From a checkpoint of a small transformer trained on Wikipedia: MLP 1280 xIELU, rotary positions.
Each number is 500 + 25 x the weight over its row's rms, rounded and kept within 0 to 999. Layers, rows and columns count from 0. Numbers have three digits each. The size before them is the row's rms in percent of the matrix's.

# layer 2 attention output (transposed), 320x320, rms 0.0921, rows 22-124, columns 200-239
111:492499534513528512495476461491502554468501488535554504527463518529545493424502514508471543496483517503538475478479537459
093:501525533522479475522511485572481462545525509478443499500554495518462493541506501530502498507501472483484480521492494493
117:504486512499476468505524524465482474528495501511468483472502471437527495481520481471490477508504515492517510513529511496
096:504510488429496520522510520531468505463495502490491527439520518485466471514470516511475521497505504487486513487502480493
095:498485467542526454478517487442512475537503493507537439532498504505560494458501481498543471547519505483520485527532506491
100:509511476564539451528476498460500443515472513552520457523509518531585520470518474488540504523533486468542474538485526531
126:501481475495523520493484470550504511448511521505542529503479539538442498464444529466497519488494507484521518542500512512
118:507488540462466523504484478514483515475493539505482515468520515556432485487506534510498532496480486517455500474511477486
106:469495450484506518484514502558479444508474509515507470455494515502508492471524505468543504483496475536491485515538492468
109:452518575503425478504498511528478468511478541433465505498505508536447518512507513524495520511496476513467494447509502478
112:492507486481500503488518536531503529503540488473461501513511504475483516535500488495478472473485498468522523519522495515
110:510523478456517530511520497529513488487527482480546537483501489467469462539455452514474444502526509467498513514475517560
115:497502491491480511490528493515516454513483498476520504459466494453512476511482463492499457506512531553467525520490482494
103:513460428517522483463522519500493485507506478471543472490462479462449504519514462524499478452509490520498522535537518546
106:513500481503486506524535506529509440539525505488508533495475477453509477519467474506528447538543506543461521533514496516
122:501525570486517550529504511491488568489506507481499542481510479485473494514500513539500477530523536530457531466525499451
102:455492533481510511561496479551490480507518507517499544484567492507453433526487532509525500514505497489498523471506502465
103:515511505521480464490502512407538494540490503550520459531511476462590492478526466508484471514523511463515478496512511499
092:456515528531475469500493505512492512476494508465466495514531483513419501512505526540510500502451478474512479454498512464
101:512478496539482498495489465522520491478527529484498513507477531528469462498459528491518554495506510522486522471520460462
113:537499487535510499493466463457526468497528510511565482536426519550513531473517525517519537497514498496502475491478537499
120:485501523485493537514484475562471499480480543473494556474522511543385489507478523496519518504491477525466511497498488502
113:531504484429509503513506518460504514491493494571518500494496487445529499496499500482448490496510534446492492500458495476
118:500471472493499487498511461508509468497500503510540519495439532512514489453472482484501533513490516578450510497488486461
109:475502578507461436525477519526502500489496518470474547515491497499469494500476522508468509509480504501468516432484503430
088:515518554526488477515487483496491485553525529494437481513519499495495508528512530532498526516479502501458484503494501441
109:492506493439485522521512499517464518505490474537543537483509479433515482478480465538465494520507534502454491501498514445
103:528536453545526496504508499431520487512507495523488469518477519487574514513495496476521484469510517518496505534510499514
123:450504505526487465479453507471511519498495481474504492536529499542501554484519503536497556497483477465533466466469496495
103:508498507521503497502521509495525447521487511455493487509432510464528463519474482481540464533485502540491521548535533513
104:497487422503515532474526493560489486508504483464489531474468484471454510529499453487499489498492480518490497562508501558
100:511463493491521495502501503466495500499521479528553501488489455446541501468520456497474466523505512494488509506494536513
125:461526504487455493479493539558510484510526493454479527538475486498489568497470479510502461522500457504497517514501525523
130:501509467470493513502511503491507462508474478525551526487472497442548470479483481489480502513495497526472482479474512472
096:484494518573529515504486450475528498515490523499506512504464503501544474496457487454540497528510507528524489538504522531
088:515479447514583508490497495508509487466497485538543495474451515506520495469502490471531490477504451507510521526511521540
088:504528530495466487522503492545476468537521521468456506521527508508477509522468513534495522542504512475461480517488492467
094:477540511494477496513490496513490477516513527466481486520499540530469487497462546527490556511480491475492460479473512481
107:507501425524492475477514495495522445544513485501494465524511525502538464519475458487566471500510483507532492537521502532
112:509532507474503508473486508492499511477531488488535509526477507522479538476487516519437491475519513457504484496488524531
124:487511500529520497502485530436478500483465529488439474507466531527497552488512531472523543517454480516485489485521513466
103:512500482484491503485532487540513490507519489500506449509447532485540489467481511491535454524492495505507514523506512501
088:462496501491513472510504473502440486534428536503486481494550504499480501517487486487519503515508528478531530488491489501
117:500510440530494479490516520477422531493508481477524461505545510592508526493450501482534510507480518541464545506479456543
081:508510496495529484508476494530537471513525490540512513519450508489502483459488513510493501509447506539455495456505506518
111:488517519583515489497517483479509502451509540465525509463500480502537516496543485508499523471514527497478515467527498440
121:452508494425466508515513490542511512547524471576487505529521486505492503463528499479480483530485507475501490520486501508
106:487519486444496516513521473544497504548495486555490460536528467497526494473518492505516464541506503467523509497488505472
112:528502546511499521556485436499550499477455542464502488527470468469503478503510506547449498508502497502506513487498492431
112:491525496480461499511531500511480524513486476513495452536529473529495537462518493478512507545476447499475508515453476474
130:484506547441448502508507520518521492534519497561466512543525491510477486480503519490487460477503495469493493518450505476
112:489490514415445538534510478526472494526500508513493517519496499505473510502472515488501473510522511495518518543459469491
095:460481562480501483470505511503504486509482527520490512503522527451424494500514484488496523481497454499486433536485480484
107:480498510513481517450559503480462508473482487505510447521539491532520536473493503480524502534495475473493510517497510510
089:475492534484509485505491484506491486528418512524495457526579509489485497512500476509494519522533513464522508479474509491
083:485484530497458473513506503472462488506448525498506509488526527492477498496503493488518505496510541450521502506480496517
088:504490479561493495470512501437462524482453503485534450504546526521524505513491510476502506475512544450514512496478517544
102:525517509493472534497529477487487515468500527467545474541506507571511509497454488492485491508498502555527540556459436559
110:532511480541512518509477526483461505487529472522493476518553478535510539515456513524515482454505513533477546491479485511
129:500530511525523464472507559469491505478464472503525521501505500457498521473566502502522552491499508472471483459521507441
099:516492486512545509481480448477488474501512501474505473509494491557533505528466488489493495461518490557506513474483452494
099:521472473480579498447520457492536500547487508451508444508492506504540513485461486482507496497497486533465479461497493513
086:538504490491504533455509525496503514478576469523523543502468507497507493495526511483517476473501496546477533482527516492
103:517486465545525506527470456512550476498490500458494476510465487507541514542503527550530504550466508513472502477510510462
093:482512476494466507534542520533525518502468474498461489521512449454494533494501496545510504553503512457479500505507549505
110:512510507463531511495519526491524478494543448549505513501482516495487504492554519481490485491498470473504457510516512469
111:488522509517483488493499508487462487467585513547509477512522493468475502463514533514507471470505483463494466501507501498
101:459490484510467470472476501498488508525448503496494491507571498534469504471488481449483526447509534501503508498471506520
096:491474493470494475469500488524488482520458491514472530467568489478482554495492518462528506499512513491491519516473526511
114:526464530494522492518451504497529443509477545529509507497463519450497499506466551511516502525545502472497455491501527477
113:514479496510515490486471483494552496506483509479499580494444512471503482504518527464450498454488533538487478488524525488
113:451531491425471502522505508560491484515510486596472494489505466510501512448517506464454491509468490511525505520490476506
102:496472507497550463500460457486529499548489491519482561493462503446482478529507521522514497466466501528475473476511509469
122:501485493491428526573468477487457524502489496450494471507532463548470506538451486504471505495517498535522568524450471514
083:485495491485509497491496506492466513499519479497483482498529475501502515473483512511501506502496491499471561471502518484
104:491514469506458512500513537472454500524518463516494482504508491546515472485500461476524444502525486441515515491504500496
070:489494501519496502498515504481488517487487502470495480506509499502516511500526492491518492504504501497519499517491470496
111:471492526483526491480511484505494513538494558521502456478561508467477479532509470486513466464505481483529483532528484476
113:515454495475455524499493521514502479550449484493469516477498517511530495480449511451530471552510527472513510484496536546
113:518551486506451516515510489498493517471535470547526483538481517558518477471499474512473450518481505471522490529481481545
112:504503507558458507559488491484498507464562524514513524502483491511499490509508528530522471511471490488490530539491470485
085:484491554474488480498507484513468479494439538515496513490498501490464497501506499497495523506512508487518496503492481475
094:527490541547493523546482490464509489486517522499515502534451504528496452546494534537533454477513473490500502533479476451
091:505493485476500525513491519440459531534511447467525483521519524543480499538474463478471488470519527475506517504500512503
081:470468537506484478523479491494488480517418507538475499501527512474483502506501502492498515526493513463510489500490473480
075:497493508523496492485503510457469517496478517457499482485524506513501516517515496476523495481525506491526522513487487504
098:444515496501476495509504512535510503502497488549482463490551484478500525455529507509458526490481503476484476499497514484
127:446453508485495493489515528491510518545481489472497497506551500505482504489487514438469566480488490548467519493482490515
086:549522524469521491491454496491504490514525515492493564517438504483475478497464483518508466457518493542511495521462520505
102:503462505471477506516526462490491477511448552501498473521542505516490505503470528483541495567558524465515504546454517537
105:500470497572520467515450537482504482497539519502477501482487510490516498500506526509531512453482507541455488489515482470
113:476532480472514488462519506478461550516513444466535520529466506462476476476545448485497483491475519484488484456533515511
111:505566505492486500495480516474525521475488526524545469535540510526526504534495505514463493426521539515487515492454515492
104:502542540526474488492545529502493516480485504499481512493490500523518466498530488519517483481494494479485507502485502437
106:499518518497479481505503456517539499497520515515485529522481519456492463511567502514481486492490460486510468516498486474
113:519488515584517498531484502483497494463505530473504531485461494484476492531498490556515524473513505521496486491518510501
088:500512507450525469513461492554544489541495498512470525480497500473485476489501513491495494519464486532508506487525492500
092:515493461502515503518493494479483511506535452426486497494494458527510515501489477505511473501501482536501550472516512514
096:501463503455550482492490492509467461560472508508477488503568510492481547490470514483529497476528513512498489497460488491
112:495476489532481514519502513461483488507475474429494510469498492518512536520458494481474526472493544500491526481505487517
081:512522518440541487528464476537541466531518502569499530500497497457476479495498527535474499484485511520491489464505495483
091:504508506482524478484491473521523473518522522512491537477479500505457459526485505516522486438517521534486499479489508486
121:496493519553500518519498506487500490458467528489520504488495488526478508519501521521521537532500491514462542492514500445
# layer 2 attention value, 320x320, rms 0.0959, rows 23-125, columns 200-239
110:497479515492524515498475510499486510532490506494524530477526448503519502494503506478508503505536459507560495527489542529
105:517528489495519483448456446466467497466503527514495536506528464510474470489504474465513513495440497490520524475531485505
102:482535531484492538528505514466513529486527509460502518463465492491541506487470474544537525526475501501490535494532503504
087:489465477482497450513479490515494480514495480485464487490518509510463500471541483427478483507502516495483506499499467496
100:509555483495482481529486553533504474484521483507472520489508542524482515450505468456511510452491553509511559504541474508
108:504460457497529495496522500496519517500482526498517507465498471503489490526471509466508497551502510493460530483507528468
091:487466488501526464468532465513499528474489514501538489494452468490478497480526494559473501485466494518489488540517513516
098:483484472515493452498539464476500500464486523492499510452506462479507466495524494459471490540482475433502498469564497522
104:516499504489508546497503486452498487468498472512531523495509435489461502469541482499475494512491497506550540477537513481
094:500496509516516535483499481451458484501493540492517521506543474516532492528476518478510486538524524499493484486526500448
099:478520528508469565523487543491535478532517509506521467541469498474537511532469495498533504495534480517473489490493495503
109:477498468504451464524504510463507501492482482529477466512529511451503475515526496514483493524502473446508506490519493470
094:526497508523483486444504442492474489492502500550511442495514478497503484514551490484488488509489524479466470487496498489
106:482532495501460506500477507496505513499501510538485536524496527483498476514497473464514499500507488468538510497531481488
103:470505526502485506507479524524535544493451520484492520552472532489500500535476541517500495518518486489525459529485506482
095:463518557503501523534466536477504509523449491480482492523486473503500485503471493491478494495499484487536509506513488503
099:530504487480501477496508505535506471502518493513491503525522513503461498483525481507478493474531497525488504485464485487
105:512482515504514522532457486550522502525469476493512507508491455501480506499511519487496504470454507548533485493451531515
103:514477480495495524503515501492525580538505530487486451457482485472539462517505482504474504491500522476511541480535506476
102:501506471478505471498501494576524520514514479483489505503442526520516500472528492479502508458535521492500508489463494505
101:493473516516484526508486508496493503500473517534529514520506483482497498493477538488480490530476490503501491516517521514
110:516500482468489515534515532505524515535512523472489495545499479524541498533470496545512504516530506487459526476443497461
100:450491460512477449495534459457497539512466495464473425481514512484510470512559461498494469502489521478473506502484474497
104:525485519504511522523465522444490521524480485466513526481525454478496497517505488508482470490476518508525531485486526435
099:504480504476527509490460455462476569523499498488519558490533477515511502509484510492504507493516467513554496526441526483
089:489500498476475533517504514478517523519485502514484509518494498486538504534484491496521506518461500461488490484477460517
092:506540457474478540519537507492517496551560520469477487474502537494499489504496503500497485468550509487476513502514496484
110:500468519482511486531499509525510498492509439499512505471524525485486530487521496531528524461512517559521463506451488509
105:480541523514497532462502482420505465503489493532483537488476519467476466494494474459520482506464485472549546492515508482
088:484487453520495498480525512515487472481517534540514445471520488446535488498517490492465485575478512471480476507537500533
109:494500487493496474473483489496463497441510501545501478552516516493473489502515476472483478515462496491484496512489462486
107:509481494500535507484511506470508456491503489493513530533508501465497524487522513489533496529513484533529501498540502489
115:466525485502457504528497528462512512510523466511499512496491538456542496511533484514506490491469480469487523482493475513
112:496494483517498507478495514500482485471513493529523512487527514446441494487493504463451499495492482495491508517509521503
093:471513521517468454493494508513492455485511517499481471474463526488483484504483493451487468489487497473452509481532460490
102:490487486471535526506482508470514526541497512499510561479509454488546516514480488472527513527522500481558541502511524493
097:473486484490564509517487481480497536516543482469545558459469450475527516483464510501519518482488490517504516489484516514
090:504498492497483536510486521481485479552531503527490444473532510498482495473546494474508501491486516510497497498524490509
108:513503484472543520497535457525532498501572476466525532523446488532521526514484516515549494494531519542455520483479515509
116:508494470530496463457504481481490520465503519495504528458492517497492479480490519486455495482464541513505511513520505489
088:487482464493515485509495456444483487500501523474480565529485477492491510500495488493517494537503477477505508480487491495
115:511475496526506515535468467505488542505496478492504519507504446488512494508519496518496502518467493541529506538503498462
096:451489452502493532475495465439460518509526508488512556513487459491467502537497512528539474514462526527508469490513492528
102:483476482513533480494508509481527453509545523470486461479509450498529524516478495512525490506496518463518490430473508559
104:474542501496490502511467474534537533549504502459473478508484517529483482489516507558497498488495547499477477497490498486
097:546489500497513515569495530502466488479504513495475560499526493507519526493465487420485493531479500506546538479544490486
093:503482482499530497593477494547494522495507507497460531539497498513522491507487501498481493532496458500506509512526509461
105:499546526485489496559474495517534517511504512475495478497477509551495478504479482517490493481482528502506532524429501465
100:476501509511533508516480468482499501521513503482494600517508562528500506516473502477525493480494523491520506523497489486
106:558524512483478504537518524500477488519488485483469581503485548512502492540526501485501487526505486463533565503557481468
092:536525482484492496522500483566471516508486534513461525494498554552526496497460494474501497495472469534515522517562475482
109:515487510467506514534556511504483506541503523504514495483505537522509492500545465490472505502510485463472485508484480509
093:464511521494493474539465498492521503497488509515495481510460513545479516486495530494491504469475472514465499496535496501
097:549498520518521528568464504511493530522510436509490553522487470515505473499498488520504495525515498553561546539514500472
100:540518491483468565533519488460497532523518484488504564494494447510507496512523480507495513532490494526548509520519499468
105:483471466500511496483494495494481548456493449543492551485477509515484491512519492562494482480498492541477503537520476494
092:484563485496472528499500490513512492499503529509491487506501489533482491507492490495512498478511545539495524515489504555
098:497523483492467536485422465521454487533490472523483472507495518462498491504512528557525469469463495527490490460514475531
112:516513532507501528470512488511515498559516445465491516520474506489509500459518523516523532485507520477520505499482484486
099:494520464515501442417483515527527484515499503509496476491513530496533492482507496517494467467509487526486514497510477537
092:499502503508514447487501488510540489483505499471492431515519489497502494493542490539474495498536518514443487456457492500
091:514513485501484471480522543529506492483467531460464482487472539507527517471497505482491490488486489461501481470539486548
102:491452518524518468490473505526536501492516538474521447503529487482504504473472542519475508491487487495494481487457538492
099:530483550502482530568455473507490482504508490543494507535522501496496517517440500499524514535510496500499496479505514480
103:489470495509476535502516514491509496479512491494513522499476552483540503469499481448481517497521483487503489476520508458
111:456514485465500496502525503510522483521485518515503521467444526513506508505523491511486464508458445444471492473503485519
097:509484494490544478474496493454463515497502467485489576479516483525473484515506465526498482517521481526514493498515486528
095:543449519485510518541448483515460520505500479498487550495498482462505500502479498447501495517493509548494506506588480470
095:498480499509513496479527517482540528486497497492514509497460466486518514523491500486471496514526453469530547491487510476
105:516493496485478435485505505498524506477501501468464453454511497506513484483536482514467523498515504504487486471481486495
101:492490482489501504516459469515483453493500508534478557497552507500490512527479479456518496495472512562536519486486485516
095:547468513492534475498523502509478510497526539451499464493499461437535515506531498513487498520493471449498469494464495500
099:506531480488496470486443462497454561502469522510502540472498508523473478504470473528535470481484483553493493528508483514
096:499466506511508478482422476532480529491470485479476435500445486461495493480520525532524492480466524521501493517523465474
100:524545486535483511443507527480510480531501475468477554511536506493508492452521527498488498519500459459531529486550501489
208:514532491460472523495505455504509511487501476542495493490495547516477499513541460544476506494479489517480500522456490462
115:493533498481489519551535538493504534518476532485526474482504496499479511524528485488457466511453463448471506520483486499
109:524464496512505441461484498470519507465472510517451531494550488463508514497499517488487499530499448500521532466556500514
098:484539462506507506516512513529492469472519494525471535504516511541499498472469515522521510481516488514509520494504525517
103:514533498496504567485523506503501511524509535491507514470510472528470512501464533493516484517445504457495500530464541496
103:502496518488475531565497481493506519536506494505512510483486450509520500515522473500496509509484491534530520525530476469
101:516584501503477483474517513521500511519490529472509508488488541551492494489517558529470482484474475438486542553479527455
096:511524480517465496490533534446462503474490480456498523524486538505496467487471499495491519513508510487510505491553494465
104:541471496501486538564484491486480544541519477515492547483524471504510494511500495493485493525488489502525559531490498475
192:508506489472477511469501470496489549485493476540509493498469522501476486515550468542495504502506517532471496552500462444
091:491451501454537504557470477495482496493489521531482506498533507530481520500519450493490503514487465523478501467519498514
103:534478513483498463485484486438463545487471496490497497473507485509500490533525460463488492493516515522503481475513456527
091:517525493521515478504488516519484490507506499455504445521491481469519484459526549472519537491562543511514468506492504491
093:502501522522498522569504516489507501494502472486493531520498482505490511521494491462490478516511492531544538521557509476
096:477476481493509468451507493488488504525480511503495508485529510503471517521543517558513482510453461463484491475455506511
102:503500500488492520535533510503499490495488492451494492508475508498545494475513514484505519500481525446500470491472487484
104:514558483521477521510522511544505486497511446493497502531486507534489485516498500529548508461515572522511529503494476493
105:513536506491486545544510517554493488545514484500486496520504511508481487510547529558501509500480484450462501543537501468
101:496492528502505443522579534548523462523514503522498548501521563524527500486526484491504498489523462454518533542473483493
089:504530512495503540468519460490497514514513502503531477503463476493496493503490513561483503514505520454497436537450536508
098:500464505522526479504511531479500488515519539473519468504549446443491519504485510469513513533473480474529516493457496512
093:477539518505493445447456474444507479496489514482501478522453523450489486497513485507515484473494510469494477491486467496
088:525468484490519457523492475522489510496484499515471501514499517497529490499557482512463493521493466526491501478535459457
103:509538501478449476484476497494495493522484502501482460496524515523490506495486503516492514475501550544488498442546479522
098:484475476494542481515497514527491489500517519473488477477501431478545491504487478481516511521504512488498523476475505500
099:518480479486508506486517545532479494523531527466512495514514461448497486508539504483498511514547515484494467479533496484
114:491495522527508490466474480509497544535505475486505505513477468503484488481469522462511511497486533475533501529505498496
103:509524492496447471480479510520521506495494502520479462466461514516519504499477524461527496448498539551519498507532496521
# layer 2 attention query, 320x320, rms 0.0951, rows 64-127, columns 200-239
213:534488473528517511485461482508462519481479481506451513481501494530482443475514505488483538479451509513499504479509493511
083:490514486484555535502457500532480509510500464471486527499490470483512489488509489493494498505435546517480532461501481488
089:466549513449553505511488503541524502535514479462505524515498511445504546470517492508525484538477546505525516474491494466
121:460492519482494466486529512495532486519488541515563490499492539490538532531503502514492449473551481492507486530520483509
128:518470506514438530493486515512483484496503472512498520525512481474464490509466518492487548530487535501540548503516497512
103:483528503443539465477493520503537494528514515467540469524523507481513513495457499526503484514530508492485509497516491476
095:457495471481475454489558529519509489508497557501527522507480511471550502517473494487496456465540500499500519515533492519
107:470500496464506476497549534523527483495536494510553516507468504471518564522478476535536463544526525516503534482480461477
104:489497513442545484513534531518550505506504483480560460502462520469494556508495496517521455504511517515501485479479484491
093:491457494506505506499566506532497487487497491522541522502459503466542518509504485515520443514525536499522498522509464482
102:455538495445526469496541512509527504505506458506506486496487487493529529498469502530467461525557497525537531480499509481
100:508523484483464509523567536509494453500504479508487527527462531496539501506516471489503463497508525506537497509490466507
093:551494502504491520484445515493474517450505483532471515481544464495448495496510500493485548493497503500523516495511500498
093:500503473509485501503542557503488453501482504527486540511481518498550479498505462478500498505520483464525510534524506522
105:517480498546459508474485469475454475471481517507442508493523489536497452502507513471464529477482506517531523499512477508
108:479511499479498518552530529533531488507509468494571461544482507454497540510491503516506460527511523530495500528493474476
083:493513507468476529500534547484545496534459515528516517540503490536463521498461471485490469510532534505557489488526459501
089:467532524481497491517543531501529485497484510478532453512472492488518510522516469555509474529495511522501486521477518466
097:515468512507497502482458429472482532478492490532478482476520472469463476506518519504493532453463466470477510493530518510
140:514477526544494505514462476514484513474506484499471531485516474497495479503513497504497547491442503483500504478489506522
096:492488466516479524522484482495424537457519489507491500468523469479512488496528515498463531495456474468512534484505476495
075:498521466520486504502491462488493448489497547484457547509483508508552506484511556524521498483450501528495519498488508468
088:503470522540525510541491525569483495498538478494507526505457486484499506530516496520559531492468479472451461513478500514
080:495456523507501504501490461532535496499512466525502511498508486465532485531511484506506508492471498466477511525491489510
091:552485528528492577523506472488544514486512458486468470521527491501459537493464550481447500450494539533489487499505469475
079:497476479476500497473506520489486481478522473544509521486446455502509485495472484497529482544512525471524539479506483524
088:474507508480553500479505468481504535531507460501500461484538452509521492552517493480519487490531487534471496522515526468
087:501519536508485541557497494531509520487549444436500467500509484531504499483522474489511509484468517501472511489435411525
084:506467537507512473499481465485503477538495529515500531520506526490498497526511484465480498486496492475496431505485502498
085:466445468552456461477540461478484446498488536506501517468440508490538497501486530507471461501465479505483502471522542490
089:491530483498510535517542565512475477490538504499508506538526489524532484513494452509539549520528533550544532497481455484
082:504514554501501504486509527501511524516477462509495429524562499537429527507493475525485496513526516521526484541486417517
080:453510520463526536487496491534527500544518488475518507528511505447529529490496487489506456532469549490485535461493473489
163:467522526471496494523538518511545487520524513488543497517482518470522567532504490509526462517523504494501496522494509484
137:477503524477482481497554512500549487508502527504536495506470526491525541526497503524507460492538495488510479527498492493
103:509471464535468497487512464463479527484490528553474470458488474550475463499475549515476527482506456510491481518507498509
117:525515486483500479464500528461441477535487547517476512518520522517500432510509483451511511477487499468518516513525508534
100:474503482492513484494538496525532513490521509531519532487458529506524532499514508497516433506527469486472461468514523502
107:523494488548490515512490463458457531502481510521463516489496493525491454506544527457503517429491464445465465525520513503
077:510458475570425490520499542516513491497490510500517535525487508504516476483484533454479494474503535485507541508572467499
086:505418504528497499507469483570530491486508496499530500470503478472488526494484543520485523481504497498473521487530512486
099:513467491565478506484482472473452484486480534517467546488488499505502478505541498471500515486460456461490482514512524505
097:476513496453507438461530526498520494515485547519525515508455514523532523523520480511515459508541494525528474497521465522
090:480437504554485496526500492514516465473514455511533516526459537444512528494527524546517468527464512491490508504478444477
096:521520497494493526494477487487443513503508515532463489504496453502470467472493522486494542504510502471489489496519502500
095:502472492562476548505542540485482433511511485526524537551469530480479516535493493518548493497514512504511505533494480476
077:463507529511485483521506465524479489473509486515487475513484479463498513485522509544520487564441469475518507513458497498
069:482466513489515460466480471460487529555484537499543549499475529518553501518517489480521481476489511470497461456480479515
091:521535475478511457465485516469495477509487535512493526480542508502506484515474464466482491466509494538481495490549537514
068:491472513486517502482513536480514482544518505506575486537528524518507498543494453498513486490509529503475506465451452504
091:511491512515455480492455499533515477473516514452485522503479499522484472441487518490480524541461544481527511459478479515
091:498536540482481519555527474522497499472513483475506457533505496479509505511525510521527498506477471511498524539469492493
074:508506484492462504535522502519474496454490512498453516487486480494503491436501502495470506516507491509529527492486479560
078:539473493471504558521514492487518515509436470519470485457522500519485500460481522478429458512553508516540524502500519504
076:539535518477476529498482540480551525542468496505489457518571505499414534510489485469452483474534524546555476502499477503
086:505531469485514527494494538488488480491492493514527471528514482482511485499503480548556528551504468518552564511488497487
086:492564441494469516475516531523490499514518529469476498509503517516510453468512491500530529496497503545512535484470491506
072:506536462476509495510516499523484502500509500491446524459485466520569482488523495495546510478481476532485516502503501498
079:507479509495526483460508547458503496523455485520508481512488497524493482506485493500573491520516493489529512532534509487
069:498483521558511507485492515522514503523548503513540483537504492491472514551481517527502488500484515458464469503510477470
072:515497475489480488528558490551508506470467501502456535479488486473541516443495503477464507505489477523503516507506505547
079:487518476499508453470475548530489503526501515500527552512526514482504483509511451504517516558531499481507489481498506506
083:445491439542483526502545495481490505507523508491501500491476496495523494492481507507470492499526510517499524440501513449
083:475508499513506528513514464505439524465496450484496452462490471480493468516560501494463510493534454522513519524478538485
# layer 2 attention key, 320x320, rms 0.0919, rows 64-127, columns 200-239
170:548511468521479485468497493494533515492463511513487517484482512490486433482492515499482531464490484473532490531496551489
110:539514502522452525461478486456484506476442488549455503490500504531457450497509488485504531482461483517515490525498525498
076:488483512484477576477501487452460507488483481520532437491531496532492508526502470510502484486488510522490475493485498481
119:473489528456513496527476522515464469498562492478529479514478500473540557507493481476522496539534536489515510485505464516
130:511539515525480480509531493487533527518467492510467539528539483512475477504510520504499517503499485503480452527485477492
108:477478518459506531483493499485453473548543506485528493478464486450529557515519486475555492520516505476509531506507451515
086:459508557442517510534472521495478492477534494521531474512485496465535539498471496490505492538507505491511517532499483516
117:474459545491529513515497517502501493530520493458538472507486475489542546521514482521517473531518501497502516500479444508
111:469469521454532482503492508502498518495523498456521484524498486493544549510517474501526491565521530501506531508496443470
090:469497561454503509511454526505489486464538499494556451504480491497508545508510493487527497531497521509484515509488487512
101:502468525468485497530483486476473478528503497507526469523464487462530548561537504484523479521524500508536493513472458531
086:490505496438523509480501530486495517441533489529527495501508519503525510496450501481460439527497509516504498516514531503
095:497483475513485521485522499494512502537514513492518469488500480489509455514502509469467525432468497514501503465507504499
099:470478487448511497480476532509491510428525483538520485469480522485524462480441504466468494490500500510512508497505541507
105:531525442516480525478512503507482490475504495529476510497502506499470452490484544481482489450467501488515485507518583532
118:478491535444521486527488502471490532493521489487559476482496502523537552519508458510501478558507534513493490513484464464
085:491480513466508542512504506489484486507538503503559478500501505469553545550493498510500499514486525531445518513492479463
098:511473500464506485547469465499511511506508490500560466503500491538535549545522497518496490533503528520499501516467484485
105:509493434465509527493512491494490475526510523496499493467488501505493452463533502491521508454484499492499468503522512519
103:484522442542482512481546497517494500493451482517471510486502473528475439517508532486481512475533480523519504486518515513
100:501501492528515526469481506510510478488526518485500503497509485507488429515471531480460502451511462482520495489446569530
082:520510470529500502490488483521504534510478501550529506477501501542459542480493494543519479490494524505481465536522500487
097:458523509528512497530505510537510531442432472497521463488470501545494443528453492542456499521486473535478537518494503477
079:480543526464505499508545569504476472476474498497490462478430508496491492504445480461511488512529505488502492447531500517
098:512534463473456488463532497473514479557535534522517518484492517506494516511521489502567472517493518525476522505532478502
089:491496550516506572504519499551489479499506506477525497498503487477486517521521486499462520452481460505498496487475515506
091:485485507484425477514499475472480504461497493518455510490492474509511504465478489465490526528497526479515527477492460502
088:494510476544525505457534538476523513510502528452506497525482511519508478573423508507494460533512501501497555483509518472
093:527503498497539475500491586515459460496512510461476468479486537494525489447456513493505496505518508463502510485525513550
088:519483496510535467551513512534493478426480498548484515478539511525472489464493481501491534502536485512506469540492516528
088:456514509499459525494498488484508564505510463503509517495500484503499509535475528486453461511466507487478531500485529499
084:513449474476535511470500494469500485525526508475484483502470498464541487525515519481529473519458530506503542486498496487
124:566511495522460527463468496467492506470445492550468492486508505548466460499517485476491525481453495515522489538497531492
130:449468533471524525518492504502461487502527487491529472513533484518512565522497476501512463523512527518497516474499445510
135:471474533454539498527488513530478488519553501460528481503497484495535568518507482504529470544524521503500501483492462510
089:527520496520511473487486498548504461501493516494461566507489526492491474479505505498480559519487480510516536535510525531
123:495522495495486521486460508473467507462507492551507515482487508494515477476469520470466510456493479470503469519519556516
098:505481532482506462529491504548531493499521524473526444498484523482516558485490491532507515521497526527483527514492458484
111:507535472522488488505478515506506502439500517533475493476504513535471448474484518519453523461474504504495475505508572511
077:499527513458513521530524533500519505438490472541523504517524488502513476518460507485463539503496513519455496524483513475
091:458520536496498489530507503498509516515418505503484516561524482504479499498539494514536551527490492515492488505513454485
109:522507455527493490503493507530513486463503515510489470467503523548469436460482519521459529453488496508488467526492572507
091:472475515479518516489429513493474483484541515471560447501491489480530556487492514488506478517484520492463536519519476492
096:500502488463577505484514547519503496476507523472542430488501488543503528488508483492516466532512507522484462514511502459
087:522519478531451543479512463525523515488514486530513492457504507514471466514480527525494486464462481523493499530460527492
105:479482536459512512517513496524512533474506490494512475479511506528505518465490456528497483537491499523461482496507509482
082:528496461527516537507531481523514511489512503470519484446482498554491482527521498523487466507499487532493462502473531476
073:493505520523511487501452548489477483468489509474531467482518499486514532490469483501476545504505516475484530503546516475
109:488473470455500491487517513453463490512529529537508500482494500454554500473475487452498486479528514441531515508541486528
080:473499528514491489499438523455488512513502529460513495490522490484523527503489490487508503522505522468510537498550509504
091:511513497523549527486552540545527504549471515499528506514504505500478492537500525534510475471501464515474480521518505494
120:496498458511518478491525501491538538507541498486537504468457514518530515522503483505482431520509521519483505514496498459
099:507527495497473493506539493510530497478519477538494512502487535511492507538529503521477478498479464529475476520471524485
077:531522503472493464481494481463518462489516483533451549514519533466501503516548504450533542515508489508535508466478504519
092:535466464460528474451510495463498489570568516487524491493511526464549515492509508491519466521494533477472506490527478487
097:474475522505503534476475433493510561531538481503526507456472477478507521504512506479505496489469530516466490500507490441
086:493513505490498503516484461466524578521493467556506542514480493510497508514459524517502457510486494480460495530495527468
079:478536491513445485521498484485527528477467490542500491523471495524450493537462545513481494513489481512463511538493509493
081:461461499472493542507484437495476548471544512506511471478496498508546520509523490489479537498464543520485501500510500464
076:500497488487542539521495530517497506512530539490550455483479497510517486518487464530472476486507538502487525510515496503
082:511528490494459485507522482507510508464500475552461514506489531514481491518503511505502490496497484540477489508471507496
082:502465565493517507523503536519479480479437455512462479517492488462500483464492520488481540496526454458503501471475480517
093:537528547506471489514510491513501511461502461511477539505529480521460503496480488520500543505518474499485509504442520543
085:516514512465468487517503454479528514483508487503463520521499508500507473501521496459482493526504510482517476472481532502